Part of a small language model's weights.
Size: width 320, 5 heads of 64.
Each number is 50 + 10 x the weight over its row's rms, rounded and kept within 0 to 99. Layers, rows and columns count from 0. The size before them is the row's rms in percent of the matrix's.

# v: layer 3 attention value, 320x320, rms 0.0259, rows 13-37, columns 192-255
# o: layer 3 attention output (transposed), 320x320, rms 0.0262, rows 13-36, columns 192-255
v13 145:49 63 57 76 55 51 45 65 53 52 56 40 41 43 70 59 61 51 70 59 42 50 51 36 43 52 50 49 53 38 41 46 66 42 47 73 59 55 37 52 54 52 63 52 62 42 44 56 60 36 68 64 47 44 59 46 62 43 54 35 65 29 41 52
o13 142:45 31 37 37 48 31 52 45 47 38 30 48 52 51 41 53 56 45 63 53 57 47 64 63 64 60 49 66 49 61 52 61 39 50 40 39 39 53 43 43 49 65 42 43 50 39 44 45 58 71 38 50 40 64 44 72 56 44 43 61 43 49 51 57
v14 143:57 48 63 49 49 50 58 51 59 71 59 38 71 51 58 40 30 61 60 43 48 51 45 48 61 57 39 58 47 47 60 49 48 47 51 49 47 56 44 32 49 55 41 78 58 47 50 42 63 59 37 48 33 48 56 37 63 33 36 46 55 52 46 47
o14 138:59 50 51 49 51 64 69 71 33 39 61 40 42 43 63 50 59 37 53 36 26 47 62 40 29 53 51 54 52 48 35 53 38 58 46 45 39 57 38 55 45 42 73 48 47 64 42 46 43 66 62 44 51 46 45 34 49 64 66 47 46 49 50 47
v15 140:60 43 46 86 37 45 35 56 46 46 58 35 42 43 67 50 50 48 39 54 60 45 64 44 50 58 46 41 66 41 62 62 52 48 38 50 48 54 50 51 36 51 66 48 51 49 38 47 60 37 44 36 51 57 34 41 60 42 33 55 64 49 53 52
o15 138:40 56 50 47 54 35 55 42 53 24 24 48 61 46 40 52 57 40 63 46 54 49 37 49 52 42 39 49 40 47 36 46 39 62 40 59 53 56 23 49 44 58 48 36 54 63 48 44 48 61 47 51 60 60 45 61 52 47 47 53 49 50 57 36
v16 146:56 55 30 48 53 40 60 45 44 43 40 44 41 42 59 50 55 47 25 42 52 41 57 43 53 62 49 45 62 40 38 58 57 47 43 56 40 50 49 57 45 35 53 52 57 51 54 63 45 45 55 56 52 77 36 60 52 61 49 48 50 57 38 62
o16 142:35 47 50 60 42 27 21 31 44 68 50 50 42 49 42 58 51 60 49 53 57 45 40 47 57 35 45 48 40 44 42 44 46 62 49 55 65 43 48 51 46 79 42 55 51 50 58 46 52 40 48 52 63 27 45 62 46 46 34 59 43 52 54 49
v17 128:44 57 65 60 24 41 44 81 51 57 48 54 43 31 67 37 51 34 39 37 38 39 65 50 34 46 56 38 63 50 62 67 67 49 38 49 51 45 43 51 43 62 42 42 51 48 40 49 70 37 48 55 58 55 49 47 61 34 40 52 50 40 61 36
o17 127:37 49 35 57 56 49 41 38 50 23 49 52 60 53 43 49 54 50 50 43 62 45 36 43 57 42 42 55 47 33 45 50 50 53 66 51 55 58 38 54 34 54 60 27 37 49 39 60 51 62 31 51 46 73 44 52 46 42 55 32 44 58 64 46
v18 143:44 50 51 70 58 48 59 50 48 48 30 49 51 57 39 50 39 53 47 48 62 56 60 34 48 39 66 44 63 72 44 46 40 54 49 50 44 44 51 43 54 55 45 44 54 54 64 44 51 75 29 45 45 47 53 87 46 66 50 53 53 41 45 56
o18 141:52 56 45 36 53 32 46 47 51 59 49 39 54 40 66 47 61 50 52 63 49 47 36 56 63 50 45 48 46 42 47 51 51 62 58 48 45 33 39 53 71 47 49 64 54 40 50 37 43 41 54 59 55 37 52 48 56 32 52 52 57 47 53 36
v19 126:49 58 28 51 32 50 58 59 45 35 45 52 42 43 60 47 57 56 33 42 56 62 50 60 60 64 58 49 52 34 48 46 49 65 38 45 52 36 50 45 27 62 53 62 49 65 47 53 51 55 71 47 75 45 52 56 69 56 54 60 69 47 56 55
o19 126:39 50 61 60 71 37 33 41 54 46 53 51 64 55 53 53 47 52 59 55 45 42 31 45 62 46 42 40 45 52 45 38 37 30 52 31 59 48 48 47 52 56 52 33 34 57 54 51 63 37 24 53 38 47 41 37 44 45 55 39 37 73 63 25
v20 143:54 57 42 47 32 53 73 28 54 64 45 67 55 47 47 56 56 45 37 52 49 63 46 55 48 53 60 46 54 47 60 44 44 48 59 40 44 24 51 36 43 58 37 48 31 34 42 42 36 67 56 70 50 49 51 63 59 48 59 46 44 52 62 56
o20 143:54 45 52 57 66 44 35 57 29 52 47 53 47 54 63 61 58 53 38 46 53 56 57 45 43 34 50 37 59 46 46 45 45 51 51 55 61 51 45 55 54 43 55 60 51 55 50 49 49 35 43 31 54 33 56 48 34 60 43 58 46 56 43 42
v21 130:52 37 46 62 60 50 46 58 51 29 50 52 40 55 70 57 39 50 42 52 54 33 58 48 49 37 46 31 49 47 64 44 46 51 50 44 57 60 64 70 56 51 56 43 50 62 48 53 59 56 34 59 65 35 46 37 48 60 35 47 56 47 53 44
o21 129:51 62 37 40 43 40 60 39 65 63 26 49 62 38 31 53 49 48 69 62 42 68 44 59 58 58 56 51 55 61 51 51 41 38 38 53 49 48 44 37 45 42 39 57 51 53 42 64 44 43 52 60 38 59 39 47 47 43 63 50 54 46 50 58
v22 134:34 50 65 54 50 54 57 45 55 69 51 58 50 46 58 44 59 52 58 41 42 52 46 64 32 34 55 52 40 43 73 47 69 56 55 42 67 38 45 63 57 51 44 26 54 50 49 46 54 60 45 54 49 34 56 38 66 54 62 49 40 47 56 23
o22 130:54 46 42 50 65 71 47 51 50 38 64 53 53 56 47 47 53 61 43 39 48 50 66 46 70 61 57 45 54 56 57 45 44 34 49 47 46 56 48 36 50 49 49 40 32 36 39 49 55 49 70 61 48 72 37 53 43 42 55 44 52 68 54 68
v23 122:41 57 58 37 45 48 52 59 48 46 53 47 57 40 42 58 60 52 63 43 51 42 65 40 41 40 68 37 40 67 50 33 58 63 48 52 37 30 44 45 53 50 46 49 57 47 43 54 44 46 76 62 71 21 54 62 41 59 55 39 42 34 58 54
o23 123:52 43 44 41 53 41 55 50 59 51 49 59 44 42 46 56 43 35 47 59 63 55 38 51 62 53 49 45 59 56 66 53 57 28 62 34 55 56 61 50 64 44 44 43 41 44 45 44 48 58 20 41 35 56 39 55 60 30 37 62 48 47 40 55
v24 154:44 55 43 48 43 50 51 56 54 62 43 48 40 59 54 32 59 54 58 39 53 45 49 54 43 55 61 36 65 28 52 55 54 53 47 42 52 50 41 35 40 50 53 59 69 55 60 53 57 41 36 33 55 36 45 59 45 48 39 73 67 29 59 43
o24 149:45 49 50 48 69 40 50 44 49 29 61 50 59 38 50 50 52 45 54 50 51 47 31 32 63 45 38 50 48 47 37 46 47 45 57 41 66 38 41 64 46 61 51 38 38 53 35 46 50 55 41 57 43 59 51 50 44 39 65 41 54 66 46 57
v25 143:61 38 39 43 51 52 57 48 54 54 49 50 52 50 63 49 44 42 49 46 50 43 51 71 47 42 60 56 63 47 56 62 51 49 56 44 48 43 66 73 48 19 49 43 54 60 66 45 48 39 42 62 47 39 53 35 53 64 55 56 51 50 46 36
o25 137:45 59 58 59 52 67 39 52 52 67 35 48 39 48 32 62 56 46 59 44 49 58 52 41 53 54 58 52 44 51 47 48 45 47 42 62 68 60 43 39 46 54 54 46 39 57 44 69 45 57 56 61 36 55 42 55 31 56 37 58 56 55 55 65
v26 142:55 48 38 47 40 51 61 43 52 44 60 45 50 36 70 57 48 50 46 67 48 54 46 59 68 63 50 55 49 51 56 50 56 47 50 39 56 61 49 56 36 53 58 61 28 64 59 53 45 64 65 46 50 34 68 38 61 45 75 42 63 59 51 72
o26 140:50 57 66 51 72 26 38 54 49 59 29 56 59 52 47 69 61 43 50 41 43 53 33 50 51 37 47 51 61 62 54 55 31 55 33 62 44 45 33 43 46 48 56 45 63 57 59 47 59 20 49 58 41 57 41 47 50 47 40 68 31 50 57 16
v27 135:45 53 73 57 40 46 30 52 35 35 53 53 57 40 60 56 45 38 52 55 44 49 50 32 52 38 44 59 54 54 43 51 50 55 31 62 38 40 46 54 49 58 51 57 45 49 37 37 56 47 56 45 54 36 57 45 51 45 53 31 46 51 57 55
o27 130:42 45 40 34 47 56 79 63 61 45 60 51 44 52 55 52 43 61 52 43 36 37 63 54 28 67 51 54 46 62 61 56 56 45 62 45 36 62 53 59 49 46 49 20 54 46 47 70 50 74 35 33 51 78 48 42 63 55 53 61 52 55 59 32
v28 136:51 52 49 51 34 46 44 54 48 36 46 62 48 42 67 53 56 50 34 47 44 41 51 34 49 46 65 43 60 57 47 32 52 47 42 53 42 22 44 72 51 45 60 57 58 70 64 47 50 47 64 57 40 46 71 44 44 73 58 36 30 45 41 71
o28 133:51 50 53 42 69 40 47 61 56 65 46 52 36 57 37 51 59 58 62 46 44 42 43 46 59 61 59 51 52 61 48 58 47 42 42 56 57 58 37 42 56 46 58 46 53 49 39 51 59 39 31 59 44 58 37 51 58 39 50 59 46 51 63 40
v29 151:55 54 40 46 36 55 69 52 52 41 32 47 72 39 50 37 49 59 56 52 41 33 48 43 46 57 51 59 54 53 48 51 48 42 40 60 65 64 49 46 60 42 52 46 44 54 63 51 50 56 48 48 40 22 43 69 54 48 44 53 39 52 45 52
o29 145:41 49 54 55 55 48 49 55 46 79 51 62 44 54 45 58 40 39 49 41 49 61 49 40 47 48 40 51 42 48 48 55 44 49 51 55 48 42 40 57 45 59 72 57 62 60 45 46 49 24 59 41 28 65 45 37 40 65 56 46 51 53 71 61
v30 147:51 59 47 51 52 53 31 39 53 78 69 56 55 53 50 48 63 51 53 56 49 39 53 57 44 49 54 26 38 44 66 48 59 43 50 48 44 47 44 53 51 49 67 65 57 34 36 52 46 46 59 63 58 30 57 58 71 38 57 50 60 54 45 62
o30 144:43 36 52 47 65 52 61 40 50 29 37 45 37 61 68 55 62 45 41 46 68 62 56 57 63 46 42 54 54 44 49 48 50 40 52 51 56 55 60 41 56 48 39 45 39 38 58 38 58 59 50 51 48 49 46 60 50 54 54 64 42 48 46 55
v31 138:47 56 42 67 57 46 51 60 47 30 41 61 37 52 51 68 52 27 50 53 46 54 47 56 49 43 54 58 45 56 50 58 48 48 43 57 51 36 64 65 51 51 53 23 34 56 48 54 51 48 45 66 58 40 42 52 54 52 66 41 45 59 56 50
o31 138:51 58 48 55 36 63 35 37 41 55 41 57 58 62 38 43 43 56 54 52 74 57 58 62 64 46 47 50 48 43 59 54 53 49 49 37 49 57 53 33 53 46 38 50 58 38 56 57 59 50 59 41 45 65 59 54 43 48 42 57 48 46 59 35
v32 134:44 48 47 49 58 56 63 35 52 22 42 62 66 60 47 48 54 57 49 50 41 46 57 43 47 49 54 71 58 54 49 49 36 57 53 41 42 67 55 43 75 41 28 19 50 36 56 32 48 48 51 60 46 45 48 45 50 70 46 48 36 43 50 55
o32 134:49 37 39 47 39 36 37 57 68 85 43 56 50 41 52 49 44 57 34 55 67 61 48 54 42 41 52 39 45 68 40 50 58 49 47 65 54 50 55 71 45 65 51 63 56 33 49 59 40 50 54 49 66 47 62 66 47 55 34 47 56 45 47 77
v33 129:35 49 61 72 43 50 47 56 54 60 41 85 36 49 77 46 46 54 48 45 49 57 42 47 35 30 55 43 49 59 56 32 58 57 43 51 50 28 50 75 49 57 48 48 39 55 58 51 65 66 46 49 65 38 67 52 46 56 50 45 50 39 69 42
o33 128:49 43 47 40 65 53 38 58 45 48 56 41 58 53 38 54 68 53 52 42 31 43 68 52 57 60 61 44 61 60 53 46 49 35 51 33 43 52 32 37 57 47 55 52 48 50 42 45 52 58 44 60 46 61 35 51 59 50 58 38 50 64 62 32
v34 135:60 42 60 41 51 48 58 34 45 33 58 37 48 60 46 49 49 58 42 34 41 48 46 47 59 49 58 66 63 39 62 51 42 52 55 46 42 52 52 56 52 39 57 49 66 46 53 33 43 42 54 51 47 52 51 32 42 54 53 42 43 37 50 43
o34 134:61 62 36 52 61 60 60 63 51 54 61 59 43 32 53 56 51 52 50 57 49 44 65 47 33 57 56 39 52 64 40 48 57 58 42 54 55 63 45 61 45 56 44 40 37 45 46 68 37 62 50 50 57 38 50 54 47 46 36 71 64 56 30 63
v35 139:31 42 43 70 44 54 48 58 54 62 42 59 55 62 58 42 39 71 57 42 58 34 57 47 46 47 45 40 61 48 60 52 41 62 57 49 53 52 63 42 50 44 60 67 50 51 63 52 66 59 39 44 46 45 55 61 55 46 32 58 51 51 40 38
o35 134:47 44 44 25 58 47 59 33 56 43 59 53 60 45 39 49 51 35 48 68 49 56 28 55 47 42 53 57 40 44 42 45 39 46 62 28 51 45 53 52 49 57 50 53 40 50 39 40 37 49 54 71 46 42 41 43 48 55 65 47 58 48 51 46
v36 160:47 49 61 45 56 44 29 54 41 43 51 38 55 61 33 49 49 56 30 31 51 51 42 42 45 31 52 58 65 66 50 43 56 50 40 53 41 25 40 57 59 48 78 41 64 55 41 53 48 28 45 52 53 72 50 38 32 61 56 36 33 42 46 59
o36 150:53 62 45 49 49 60 66 38 44 50 71 58 30 44 35 45 54 70 61 54 44 31 52 40 48 53 55 43 49 36 43 58 56 55 52 52 49 68 52 60 51 49 45 59 64 46 42 58 53 59 62 55 61 37 46 53 60 45 49 53 61 37 41 50
v37 116:50 43 64 39 63 50 51 45 58 67 62 36 68 50 53 35 41 60 46 42 54 45 60 51 68 44 39 54 61 43 63 46 52 54 47 39 60 65 54 45 74 47 35 35 63 43 36 43 56 51 54 58 34 68 44 43 63 42 30 51 34 68 51 22